Weights of a small GPT-style language model, trained from scratch on English Wikipedia: width 64, tied embeddings.
Each number is 50 + 15 x the weight over its row's rms, rounded and kept within 0 to 99. Layers, rows and columns count from 0. The size before them is the row's rms in percent of the matrix's.

# layer 6 MLP up, 192x64, rms 0.172, rows 100-191, columns 0-63
089:48 38 43 60 77 45 58 48 53 44 52 54 37 69 16 49 44 31 55 33 43 70 08 44 50 50 73 37 41 55 72 64 53 39 35 65 02 49 46 51 32 48 71 43 72 71 32 51 22 40 41 76 49 47 38 46 50 55 51 49 43 55 34 53
093:60 50 28 40 61 36 59 33 67 20 60 69 42 49 59 29 45 43 70 27 52 42 41 90 65 39 82 52 53 47 70 43 45 33 76 40 60 72 39 63 53 81 36 64 64 27 64 47 63 44 56 50 61 32 65 54 35 62 48 40 57 37 59 64
102:43 58 39 48 46 37 45 52 55 37 37 35 71 33 65 57 47 69 43 22 42 26 57 60 51 54 62 78 51 57 63 86 58 45 76 58 61 58 37 37 48 61 40 28 62 69 33 68 43 33 62 42 55 33 66 39 58 56 37 58 56 64 19 95
098:51 62 59 40 53 33 39 65 53 49 65 37 41 61 59 73 58 58 44 33 49 53 62 56 54 43 62 41 27 28 55 56 43 58 68 42 98 42 41 83 48 18 38 13 67 47 31 55 61 75 43 33 35 55 33 46 60 55 46 38 39 37 25 46
110:45 71 37 56 22 51 48 59 55 52 48 67 58 55 49 45 43 55 49 41 55 56 59 39 46 57 68 68 63 30 50 28 56 54 65 70 50 32 37 27 61 43 53 26 82 29 23 26 68 50 32 43 59 28 50 30 84 41 33 41 52 89 42 65
099:41 31 31 38 35 34 57 70 39 78 57 79 50 45 36 37 57 68 50 34 93 41 62 51 52 56 70 61 61 54 52 27 43 32 69 56 47 59 55 39 67 20 55 68 35 43 56 55 65 76 39 56 57 31 62 67 64 59 56 34 24 60 39 65
095:61 54 63 52 51 67 66 68 59 45 47 62 53 84 42 28 51 44 58 30 67 32 46 44 54 52 38 63 59 82 65 68 50 66 66 26 22 53 52 40 41 71 57 33 32 52 66 64 75 46 15 54 61 45 49 32 47 59 61 63 45 87 54 30
109:64 36 36 57 40 48 24 48 55 47 52 52 32 48 64 62 56 26 56 16 30 65 26 65 58 30 68 52 56 55 36 70 55 28 51 23 63 43 40 18 64 60 63 31 63 63 47 49 59 40 57 51 54 27 76 66 49 42 24 43 71 61 51 76
104:56 25 48 55 57 43 59 45 51 57 85 46 75 66 60 75 38 46 66 84 35 66 62 20 63 43 53 49 30 79 63 38 47 64 61 43 27 47 62 51 40 38 58 34 56 56 67 62 30 63 50 53 41 75 51 73 48 32 33 62 26 50 39 32
098:61 59 51 52 61 78 64 40 44 62 69 35 73 48 30 60 29 45 66 59 51 42 36 36 70 58 77 49 28 67 45 86 42 57 67 65 42 54 43 38 61 79 79 53 65 32 42 25 41 58 41 43 36 39 50 20 55 34 53 44 63 74 57 55
093:55 32 49 70 62 37 32 35 47 54 50 50 53 28 42 36 70 32 48 78 60 50 20 49 81 50 29 54 55 51 40 59 64 63 65 50 30 81 51 60 39 83 81 30 62 36 43 40 41 62 41 30 34 88 52 52 46 53 68 57 51 57 53 51
099:43 49 37 30 39 43 66 37 73 58 17 56 50 31 57 58 15 49 65 60 40 54 57 38 25 53 62 47 60 52 31 65 72 81 54 84 71 64 56 46 54 38 53 26 32 44 56 50 37 54 15 71 63 55 34 42 59 55 37 40 33 45 38 52
103:46 56 59 65 82 33 55 34 51 42 16 46 43 37 76 40 46 25 53 62 48 22 57 51 40 55 21 62 78 55 42 18 68 30 54 40 37 45 57 63 51 68 52 75 55 50 50 54 40 67 37 49 69 56 59 41 81 48 72 62 69 55 60 39
093:33 36 25 45 53 08 27 62 57 44 39 82 34 62 44 57 55 26 65 43 63 51 36 47 53 37 47 50 73 47 36 28 40 45 47 33 60 56 29 42 41 47 28 55 38 78 27 29 60 53 70 44 70 50 53 51 41 27 35 56 31 27 51 46
104:63 54 28 54 60 32 51 11 37 50 75 43 56 44 43 47 67 45 45 60 38 85 25 46 88 48 61 43 60 48 50 51 45 54 22 62 64 41 32 49 61 56 39 31 46 53 35 43 68 42 62 41 17 38 50 61 59 66 70 35 68 80 44 47
101:35 61 49 48 46 62 62 56 27 43 73 30 63 53 65 41 56 74 45 69 37 80 50 60 69 46 39 39 48 45 58 57 36 47 32 53 58 43 67 90 45 52 72 78 23 57 61 61 84 55 43 55 63 74 73 39 48 49 63 49 35 65 64 31
101:50 51 24 55 55 44 30 54 63 48 67 67 64 35 39 49 48 55 50 58 39 48 52 46 50 48 45 13 53 43 51 52 49 51 86 59 54 62 33 38 34 45 60 68 33 97 77 23 58 62 59 41 34 56 07 52 71 41 57 54 52 30 50 43
104:56 39 99 45 58 65 58 55 36 26 56 34 54 61 33 52 16 54 77 64 65 71 64 39 58 44 60 61 50 38 63 51 60 42 49 40 46 41 43 52 61 66 49 42 63 48 50 38 62 51 86 44 20 61 28 45 62 50 29 55 27 62 47 22
106:43 30 79 64 57 68 23 49 42 41 43 49 58 66 46 91 33 42 58 50 36 21 28 45 54 42 43 53 24 42 47 41 51 47 56 60 51 53 46 74 35 42 32 52 51 31 73 39 54 71 39 34 54 64 09 36 50 69 22 59 53 42 52 52
098:61 54 53 61 43 53 53 79 54 26 37 56 78 37 29 47 68 72 46 81 61 40 48 75 69 55 36 67 38 35 43 42 37 20 64 35 63 65 69 34 47 40 79 56 31 27 43 61 45 45 41 42 25 36 76 51 68 46 55 58 43 43 57 68
104:26 42 73 59 45 41 79 27 40 36 46 34 71 36 39 43 52 54 44 67 52 46 53 49 41 62 45 48 79 80 57 53 26 57 59 24 41 44 75 47 61 41 71 38 56 30 22 43 53 68 50 74 56 70 75 73 45 50 63 55 58 76 57 66
112:44 70 42 72 30 80 56 87 46 28 65 58 52 49 31 81 58 57 32 43 43 43 44 38 83 64 37 48 59 55 51 58 29 42 66 66 34 47 32 47 60 53 73 21 39 49 42 61 38 37 46 68 57 56 51 40 46 87 58 41 68 51 55 58
119:36 36 46 60 46 30 34 35 49 46 53 62 84 51 82 46 51 63 77 48 15 27 46 76 47 46 53 33 20 43 47 46 51 64 32 37 53 45 61 50 44 56 42 65 73 61 55 55 34 68 63 57 47 37 46 68 23 44 88 43 54 52 62 33
103:61 50 81 78 63 61 62 46 47 36 40 60 56 39 46 39 59 47 38 69 63 78 58 70 50 57 56 48 82 69 46 49 40 47 40 34 49 49 87 39 50 26 59 64 25 38 27 48 34 64 33 45 81 60 56 56 29 32 49 45 44 56 60 77
112:34 50 40 27 38 59 42 43 42 72 56 38 61 43 79 25 62 49 56 67 34 43 38 59 40 35 15 46 37 54 70 22 48 83 42 47 54 47 34 50 40 55 57 61 71 41 49 24 51 44 41 52 73 84 39 50 73 26 62 40 54 60 74 48
096:59 16 28 57 59 29 45 70 67 48 50 63 52 22 66 42 48 29 38 62 41 37 64 33 48 56 53 62 50 54 60 19 35 41 44 45 47 52 51 40 25 43 55 41 28 73 55 59 39 60 54 67 81 53 32 60 77 63 24 48 69 52 20 36
100:55 39 49 59 53 59 60 14 27 38 33 68 68 33 72 64 71 59 27 43 75 53 58 49 61 43 68 60 52 58 36 43 54 32 36 35 68 51 62 60 62 54 60 62 43 44 49 58 47 24 47 39 56 46 42 64 03 14 61 56 54 60 62 27
101:33 59 33 51 44 71 51 40 45 40 27 56 53 50 43 50 58 40 69 53 80 33 77 58 22 60 72 27 63 58 62 44 52 28 45 49 58 57 48 40 40 64 25 73 39 54 68 41 46 36 46 52 46 70 34 12 53 57 89 51 21 40 50 54
099:28 59 31 13 51 39 46 80 50 69 46 47 38 59 57 78 83 64 47 37 52 58 83 29 54 45 64 47 58 38 62 46 69 34 23 42 37 66 39 35 64 67 43 41 67 49 47 54 60 55 30 52 39 31 32 69 38 64 57 60 64 30 38 58
091:53 70 58 52 58 52 30 47 44 41 61 66 40 50 50 76 57 55 54 19 75 38 47 49 54 32 77 40 49 69 48 67 60 61 33 61 67 75 47 36 63 44 85 50 56 47 58 60 67 27 46 42 20 39 47 72 46 50 52 44 75 59 26 88
107:53 66 44 82 42 60 55 55 69 63 64 35 31 41 45 31 34 35 65 50 51 14 45 53 57 39 63 69 62 59 52 65 73 60 75 56 53 46 39 18 41 63 63 51 43 43 65 52 16 78 23 72 43 71 60 51 50 63 61 70 55 42 55 64
103:69 73 35 58 75 38 72 59 75 81 36 32 65 48 50 42 52 59 45 57 70 50 51 47 48 40 53 58 67 35 39 67 75 59 30 78 64 40 53 55 48 38 45 49 40 20 22 65 66 54 28 65 35 41 47 55 34 84 67 57 59 52 63 59
103:34 62 55 42 40 73 56 50 52 28 34 51 47 58 53 28 45 34 77 54 57 26 47 55 25 53 53 37 42 61 65 38 11 42 45 70 75 59 59 53 25 70 49 49 67 21 76 28 64 30 54 61 64 32 34 53 46 47 44 72 59 57 57 31
099:40 31 68 62 53 53 40 28 51 42 44 60 44 48 64 38 43 68 41 15 71 52 56 34 50 36 39 58 58 83 80 37 29 47 22 60 64 22 33 37 71 63 58 65 34 72 42 73 32 65 54 30 54 41 47 44 53 66 51 45 74 59 66 48
090:51 60 58 40 50 45 40 46 47 40 52 48 53 84 47 42 56 32 38 52 37 72 10 49 55 52 42 59 31 42 53 32 62 33 69 74 66 46 48 48 36 74 43 50 69 50 25 33 58 49 70 40 29 60 77 30 61 71 87 72 51 39 31 46
098:14 51 45 57 68 52 32 40 43 38 32 57 67 12 61 17 49 61 50 69 47 30 37 51 34 33 49 56 57 34 55 44 60 31 73 56 66 47 33 32 54 39 49 33 59 64 61 45 26 50 63 41 37 63 45 34 62 77 56 49 15 65 62 40
096:67 41 26 63 56 35 41 69 52 47 55 56 39 58 61 70 42 65 59 48 55 43 71 29 33 50 19 75 53 20 60 41 57 54 67 52 43 57 90 51 68 36 37 51 47 27 30 44 34 39 51 84 38 65 37 58 36 30 75 47 64 51 58 35
088:55 42 49 56 65 43 68 60 47 45 24 26 45 34 37 75 44 56 39 56 34 36 66 60 54 53 38 55 32 62 64 35 45 63 74 38 23 42 39 44 69 75 55 31 33 76 60 68 65 31 41 47 38 21 30 38 43 28 35 34 63 22 53 33
114:28 62 32 53 46 34 66 35 49 66 25 90 58 58 42 29 69 52 16 38 67 35 40 68 65 65 60 45 48 67 58 55 58 55 65 46 56 34 39 49 36 44 37 66 34 79 41 36 48 40 38 66 30 49 62 44 29 71 45 35 79 49 39 40
098:77 66 47 54 39 41 67 51 62 67 49 34 67 55 46 56 70 38 58 71 38 69 62 62 46 46 21 71 59 36 52 51 51 60 36 73 63 36 56 44 52 19 37 36 52 38 70 57 13 41 31 73 29 41 17 41 44 66 63 51 67 40 68 48
098:44 75 45 21 55 53 55 38 55 65 53 56 47 54 62 49 59 15 53 65 90 78 48 47 51 33 51 27 36 55 56 61 47 37 46 44 40 65 40 67 73 43 75 56 20 44 57 33 40 72 45 62 45 62 64 22 33 21 42 71 55 54 44 58
100:44 32 54 40 48 62 21 61 41 56 75 54 27 26 81 43 43 64 60 37 52 40 25 35 59 31 71 49 51 52 71 27 50 31 35 61 49 57 42 46 52 25 65 52 43 66 57 15 32 43 42 60 43 51 48 84 48 32 64 58 22 65 57 55
098:54 39 41 80 15 59 39 47 55 69 50 65 58 17 63 49 43 46 49 40 18 40 32 94 56 53 28 51 26 40 61 37 49 39 51 43 51 57 45 82 53 31 27 57 31 52 40 52 70 42 58 56 54 63 75 45 40 48 58 44 49 38 31 52
107:74 50 37 68 37 43 32 70 22 56 45 74 54 34 30 30 66 37 67 71 75 51 46 38 64 52 51 36 51 27 66 30 55 51 70 74 67 59 58 36 41 39 58 71 27 47 23 54 51 57 56 42 50 58 60 22 31 50 66 47 61 73 46 70
100:40 39 54 33 29 43 53 43 47 59 46 52 45 48 45 34 46 54 31 44 39 73 43 75 40 54 44 58 26 43 57 59 62 28 50 52 69 47 72 51 52 29 46 44 54 50 45 39 28 94 34 25 34 36 83 85 59 65 73 57 65 42 77 59
097:50 36 40 80 63 41 58 49 85 52 27 63 52 38 65 54 63 56 56 46 59 61 43 36 71 45 39 69 45 45 75 63 73 62 83 62 84 53 44 33 41 67 59 52 27 54 64 52 61 65 37 51 45 56 34 41 35 34 45 32 80 29 64 35
102:22 55 47 56 40 67 36 51 43 18 63 68 20 37 66 60 45 40 53 65 39 45 61 46 47 45 89 46 60 53 54 53 58 30 34 46 71 46 39 36 60 25 59 64 64 75 72 50 56 47 70 32 51 47 56 58 53 20 61 34 17 57 58 71
110:47 42 50 43 38 59 34 24 20 43 64 60 57 52 47 58 47 66 40 44 38 77 24 35 54 31 72 37 23 45 26 55 25 56 66 21 38 62 33 51 45 50 51 58 67 59 40 15 11 41 45 48 40 49 50 48 47 36 45 42 78 47 68 48
105:71 71 63 07 62 80 67 66 51 63 31 50 12 59 57 41 39 55 70 58 45 58 52 38 54 36 56 61 67 50 61 11 67 59 52 29 48 52 33 54 59 54 69 36 59 49 24 20 59 26 59 51 51 56 56 56 41 60 41 50 53 45 45 44
100:36 49 37 58 62 55 63 31 90 53 65 41 56 43 46 47 41 55 51 59 63 59 39 74 84 66 13 62 49 55 38 45 48 43 42 62 72 45 66 30 21 50 29 40 38 50 42 33 43 65 29 35 65 56 41 36 41 33 58 63 76 32 28 65
101:66 60 47 59 36 74 49 57 48 50 62 45 42 41 24 19 39 53 53 75 65 73 38 57 81 38 57 58 68 60 35 59 28 66 51 79 75 60 59 46 28 37 60 57 43 39 51 24 43 47 28 61 44 69 57 54 20 36 25 52 33 40 39 55
108:72 36 42 31 60 57 51 34 38 53 58 28 48 34 55 44 50 49 58 92 37 17 49 61 27 60 42 45 30 20 39 41 36 65 46 27 51 47 72 63 48 72 63 47 64 83 56 34 67 54 60 28 57 47 38 65 67 57 72 52 32 46 55 39
100:37 77 63 43 53 62 48 59 68 69 42 66 81 37 65 77 62 57 42 38 61 48 56 56 42 52 36 44 61 44 74 39 28 39 83 45 19 44 45 51 44 41 38 35 53 59 52 65 57 35 58 48 34 21 55 67 41 59 82 57 44 38 65 14
100:20 36 55 43 49 67 35 42 22 53 81 68 72 19 45 64 56 59 42 54 53 52 50 23 07 69 49 57 57 53 50 53 59 34 69 47 35 41 60 49 26 31 70 51 46 63 27 67 51 41 27 76 49 57 49 44 50 51 36 46 50 67 50 35
093:62 56 54 55 68 56 56 51 67 39 66 54 61 55 63 62 57 33 55 59 53 35 64 49 61 48 26 50 44 74 43 60 51 39 52 89 55 45 44 64 54 57 47 31 30 16 35 51 82 58 52 24 60 54 30 69 49 68 35 20 64 29 13 47
098:34 66 50 24 61 34 39 17 41 68 49 49 35 41 59 62 53 52 60 84 48 65 39 26 62 59 77 61 52 54 47 54 45 49 42 67 56 57 48 74 50 16 11 60 68 34 44 39 44 51 50 52 46 58 29 55 32 60 61 66 56 48 83 70
104:68 37 62 72 56 54 54 40 65 25 48 52 43 25 45 28 59 47 26 52 63 33 38 78 30 40 40 49 54 80 61 73 26 25 32 52 51 47 50 49 48 26 65 50 26 52 66 49 46 73 72 40 82 23 51 54 48 41 42 55 39 30 50 49
103:49 56 54 53 71 51 51 52 68 57 46 58 45 55 52 47 54 38 30 67 25 29 50 62 41 57 60 48 51 03 61 16 59 68 38 29 36 50 51 46 56 37 50 62 31 49 14 63 75 45 38 53 26 27 72 54 47 18 32 49 68 42 61 48
099:16 27 28 23 32 28 60 57 61 43 47 43 28 47 53 57 71 40 34 27 72 63 70 78 57 80 51 58 49 53 57 39 49 49 59 43 50 34 55 33 50 53 41 42 52 55 43 78 55 29 65 44 54 32 53 62 82 25 55 61 39 62 62 62
096:52 47 57 53 66 52 61 58 61 43 32 53 74 32 63 40 49 37 58 80 41 36 37 57 47 78 24 72 33 47 35 33 59 26 48 57 67 42 58 37 45 51 43 50 23 31 53 77 52 30 28 58 54 66 30 45 94 59 65 51 46 27 63 52
102:48 32 38 72 51 44 55 53 35 67 60 62 88 51 53 71 58 42 62 27 44 89 65 45 64 69 57 50 41 55 42 49 42 67 38 29 39 39 48 65 25 05 55 48 85 57 50 37 51 63 55 39 56 60 52 34 39 33 42 61 57 57 49 31
106:49 46 31 41 57 63 52 90 52 58 69 87 46 44 39 40 39 74 36 32 72 39 47 39 53 52 86 45 45 47 58 37 70 27 60 52 55 70 29 44 41 82 39 66 45 76 38 60 56 61 41 51 61 58 32 31 55 47 65 33 51 47 58 29
097:50 44 68 24 51 31 27 55 46 37 48 50 41 44 79 66 48 31 45 65 63 62 52 28 69 44 61 38 46 39 53 24 58 24 79 39 26 32 56 27 70 62 43 47 50 48 19 80 30 64 57 30 39 40 66 71 48 55 45 52 62 44 43 66
088:48 67 80 57 44 60 33 46 28 70 73 49 35 25 38 36 41 37 54 15 62 48 58 29 53 63 58 54 61 58 64 49 56 70 42 40 64 56 39 39 49 56 60 69 42 78 38 35 57 50 66 60 97 58 40 55 37 59 38 63 27 41 77 52
097:40 38 60 34 51 81 31 39 10 60 69 41 56 63 69 50 26 79 62 51 37 62 51 58 62 62 24 72 43 65 54 52 37 48 40 47 41 68 73 56 77 55 67 61 61 49 39 34 69 60 52 25 53 50 49 74 60 72 55 37 28 47 43 41
096:30 41 65 49 43 67 61 67 40 41 62 19 49 61 29 38 47 56 63 55 54 39 71 74 50 67 59 48 43 57 73 29 48 54 14 31 38 80 56 60 55 42 63 33 35 23 40 70 46 60 51 79 47 65 60 42 52 45 70 60 26 70 63 33
110:26 44 44 27 48 31 47 49 44 34 50 43 32 42 35 33 36 61 52 49 71 42 71 64 43 60 16 53 48 50 78 44 40 41 31 30 51 69 56 28 57 66 76 41 29 36 32 39 53 35 88 49 41 49 69 38 38 55 61 47 51 68 44 16
115:51 66 27 63 54 48 63 41 77 80 43 66 37 65 40 50 50 46 48 33 53 53 52 55 78 55 99 41 69 68 17 54 46 53 57 65 44 54 46 44 61 65 55 35 58 46 36 49 26 74 41 40 41 61 54 39 40 49 49 46 73 75 45 75
110:41 55 32 49 61 46 50 32 35 61 16 52 46 45 35 44 42 44 32 73 52 83 56 54 45 46 44 48 54 59 55 40 65 38 92 31 55 71 95 56 58 35 51 52 37 36 57 48 50 46 58 66 41 21 38 51 27 27 41 54 37 79 55 49
097:76 38 47 41 23 49 51 60 65 52 53 64 68 39 29 32 45 43 29 45 45 46 52 66 47 70 58 29 58 25 42 43 39 91 41 43 15 47 48 36 32 30 37 66 72 70 43 57 67 61 28 47 60 47 74 55 45 58 55 61 68 46 65 74
102:51 46 68 70 61 41 68 31 53 24 41 27 46 50 70 59 63 42 43 50 60 86 26 40 33 72 35 34 62 69 64 78 40 62 50 32 52 49 44 58 72 43 68 29 59 76 40 41 52 61 47 38 68 44 29 67 46 25 49 38 63 64 28 41
089:62 59 37 50 58 74 49 55 55 64 49 52 31 69 38 49 64 95 53 54 45 22 52 36 45 43 50 39 58 24 57 63 36 56 70 24 27 43 31 58 39 47 37 37 52 50 73 54 59 37 38 84 59 51 51 47 34 65 47 34 72 19 71 66
102:41 49 41 37 72 51 42 47 56 38 46 34 14 43 52 63 61 33 44 75 48 65 62 50 53 65 60 53 62 58 74 65 40 54 46 16 83 40 14 20 49 52 52 55 45 58 80 61 69 28 49 56 58 56 58 38 44 47 34 45 21 70 37 53
101:32 49 28 14 42 59 47 44 72 31 41 79 61 65 21 29 67 47 59 55 81 78 50 40 40 58 52 50 47 49 34 42 39 41 12 58 83 64 46 55 50 69 32 61 49 40 31 40 43 38 56 45 37 54 56 65 54 47 35 56 37 49 38 62
091:74 32 44 43 42 54 14 82 49 50 49 51 62 56 63 43 51 48 55 40 31 67 65 51 76 51 57 48 50 54 55 58 48 58 55 38 23 39 38 67 66 99 58 49 66 65 39 47 36 42 37 36 44 52 39 73 33 69 65 48 53 75 60 77
096:72 53 46 54 67 45 53 39 35 69 28 63 68 26 41 56 54 53 62 40 42 78 27 64 33 63 64 41 72 44 33 32 68 20 46 48 46 63 51 30 29 53 40 54 44 37 39 43 37 52 31 76 10 41 44 54 30 77 62 57 63 54 47 64
099:58 59 47 80 44 30 58 33 63 26 50 40 56 37 44 41 69 47 64 31 67 81 60 46 80 35 40 44 54 54 33 41 49 57 64 50 16 64 43 78 63 37 21 60 85 71 49 71 52 59 38 41 55 71 37 35 49 66 44 47 47 50 51 65
098:13 59 40 41 19 61 60 18 33 44 44 44 49 47 40 52 68 53 57 44 46 64 24 76 64 52 39 44 37 68 15 33 53 63 73 47 63 58 67 40 61 37 63 60 40 47 41 45 26 34 49 43 23 45 55 39 50 46 61 23 32 46 63 29
112:34 61 51 61 77 75 34 50 26 59 31 39 26 37 41 76 41 64 54 44 56 52 32 79 30 44 42 34 58 16 51 43 60 44 57 53 63 67 44 11 51 40 23 49 46 44 45 62 31 65 45 67 50 54 52 16 68 48 43 42 48 50 66 44
114:39 48 44 35 31 62 66 67 61 62 29 47 79 60 71 35 69 67 43 58 40 48 70 48 53 51 66 61 08 82 27 33 60 61 33 53 68 65 72 31 50 47 76 54 48 74 43 55 64 57 55 49 44 21 34 37 36 51 57 46 47 57 62 60
098:35 64 63 57 37 14 69 75 34 40 41 46 38 26 39 28 39 46 59 54 45 28 52 51 68 36 50 60 27 22 50 45 52 43 23 57 51 52 26 42 36 60 52 41 52 74 33 49 71 28 78 27 76 35 48 55 40 42 39 43 31 32 55 46
100:22 61 51 38 23 51 39 37 58 53 35 37 63 22 61 52 76 49 51 59 66 61 35 53 53 32 36 54 50 57 55 36 55 65 20 56 47 43 74 51 38 42 45 39 73 47 72 35 60 29 10 54 69 21 57 60 69 59 44 65 30 52 71 39
099:68 47 46 52 80 49 65 30 71 60 32 71 66 64 48 29 55 50 53 60 53 68 64 63 51 45 43 38 35 81 47 73 58 36 67 44 23 64 47 28 44 37 38 43 35 52 23 46 25 38 71 44 20 68 48 59 35 36 62 41 44 43 49 79
110:72 47 73 78 30 68 43 37 55 37 67 39 66 47 73 54 45 40 79 63 21 65 62 45 59 51 44 60 40 48 53 25 31 72 49 30 53 54 43 61 44 49 56 66 40 64 65 40 25 36 74 63 71 35 73 38 49 75 71 45 47 35 63 52
094:69 32 49 60 33 36 80 73 69 66 67 47 61 48 49 65 40 43 38 32 59 70 41 50 41 40 32 64 84 59 58 71 42 35 58 49 45 37 46 62 47 29 27 76 41 55 61 61 45 34 46 16 57 59 40 57 43 76 33 36 64 49 82 51
089:57 49 55 34 53 48 42 58 55 28 68 19 52 44 57 64 61 69 37 30 42 71 58 28 50 53 47 67 51 48 58 42 83 41 39 50 56 40 24 50 51 45 52 37 65 92 61 53 55 68 38 25 41 61 27 72 28 55 31 56 68 53 79 30
094:58 42 58 84 42 27 49 41 60 49 74 60 27 80 33 50 31 60 26 27 33 73 49 33 56 38 45 48 69 62 47 59 52 75 55 32 58 60 44 54 63 52 52 52 60 56 28 28 37 76 40 72 57 70 61 45 54 55 61 48 90 63 52 56
101:35 34 37 58 51 32 31 53 55 50 35 35 22 24 60 14 57 57 34 33 36 60 41 64 58 42 76 40 59 30 52 53 45 37 39 81 48 29 30 72 48 70 52 41 64 49 34 57 47 40 45 46 47 51 76 53 83 53 17 51 36 51 64 53
111:30 48 60 64 43 75 43 64 59 38 60 50 47 40 52 08 56 41 55 51 54 22 85 53 42 63 56 50 61 94 46 23 49 61 74 15 63 49 41 45 38 76 40 57 58 46 57 55 59 43 62 82 49 59 36 61 52 65 43 44 55 50 50 44
092:47 61 40 31 47 48 61 39 39 61 65 47 34 49 53 74 46 61 62 28 49 39 69 53 36 30 22 71 45 64 53 62 88 65 46 38 60 49 48 64 46 31 53 56 24 55 31 60 52 86 32 25 24 53 45 32 57 63 60 61 44 75 29 67
107:43 60 54 24 28 43 54 79 62 56 60 28 53 50 42 67 06 65 48 46 29 44 65 83 53 72 73 41 31 55 29 44 46 55 68 47 44 63 41 63 49 80 54 38 52 37 44 38 69 18 54 54 66 62 63 50 50 38 73 51 52 36 58 48
096:47 47 30 62 69 57 45 49 58 49 63 64 42 56 39 60 91 43 48 35 41 37 38 44 33 46 53 43 51 74 69 45 69 17 49 67 44 42 55 48 44 59 27 41 50 68 61 39 46 38 50 53 35 64 79 60 39 99 66 58 51 78 48 34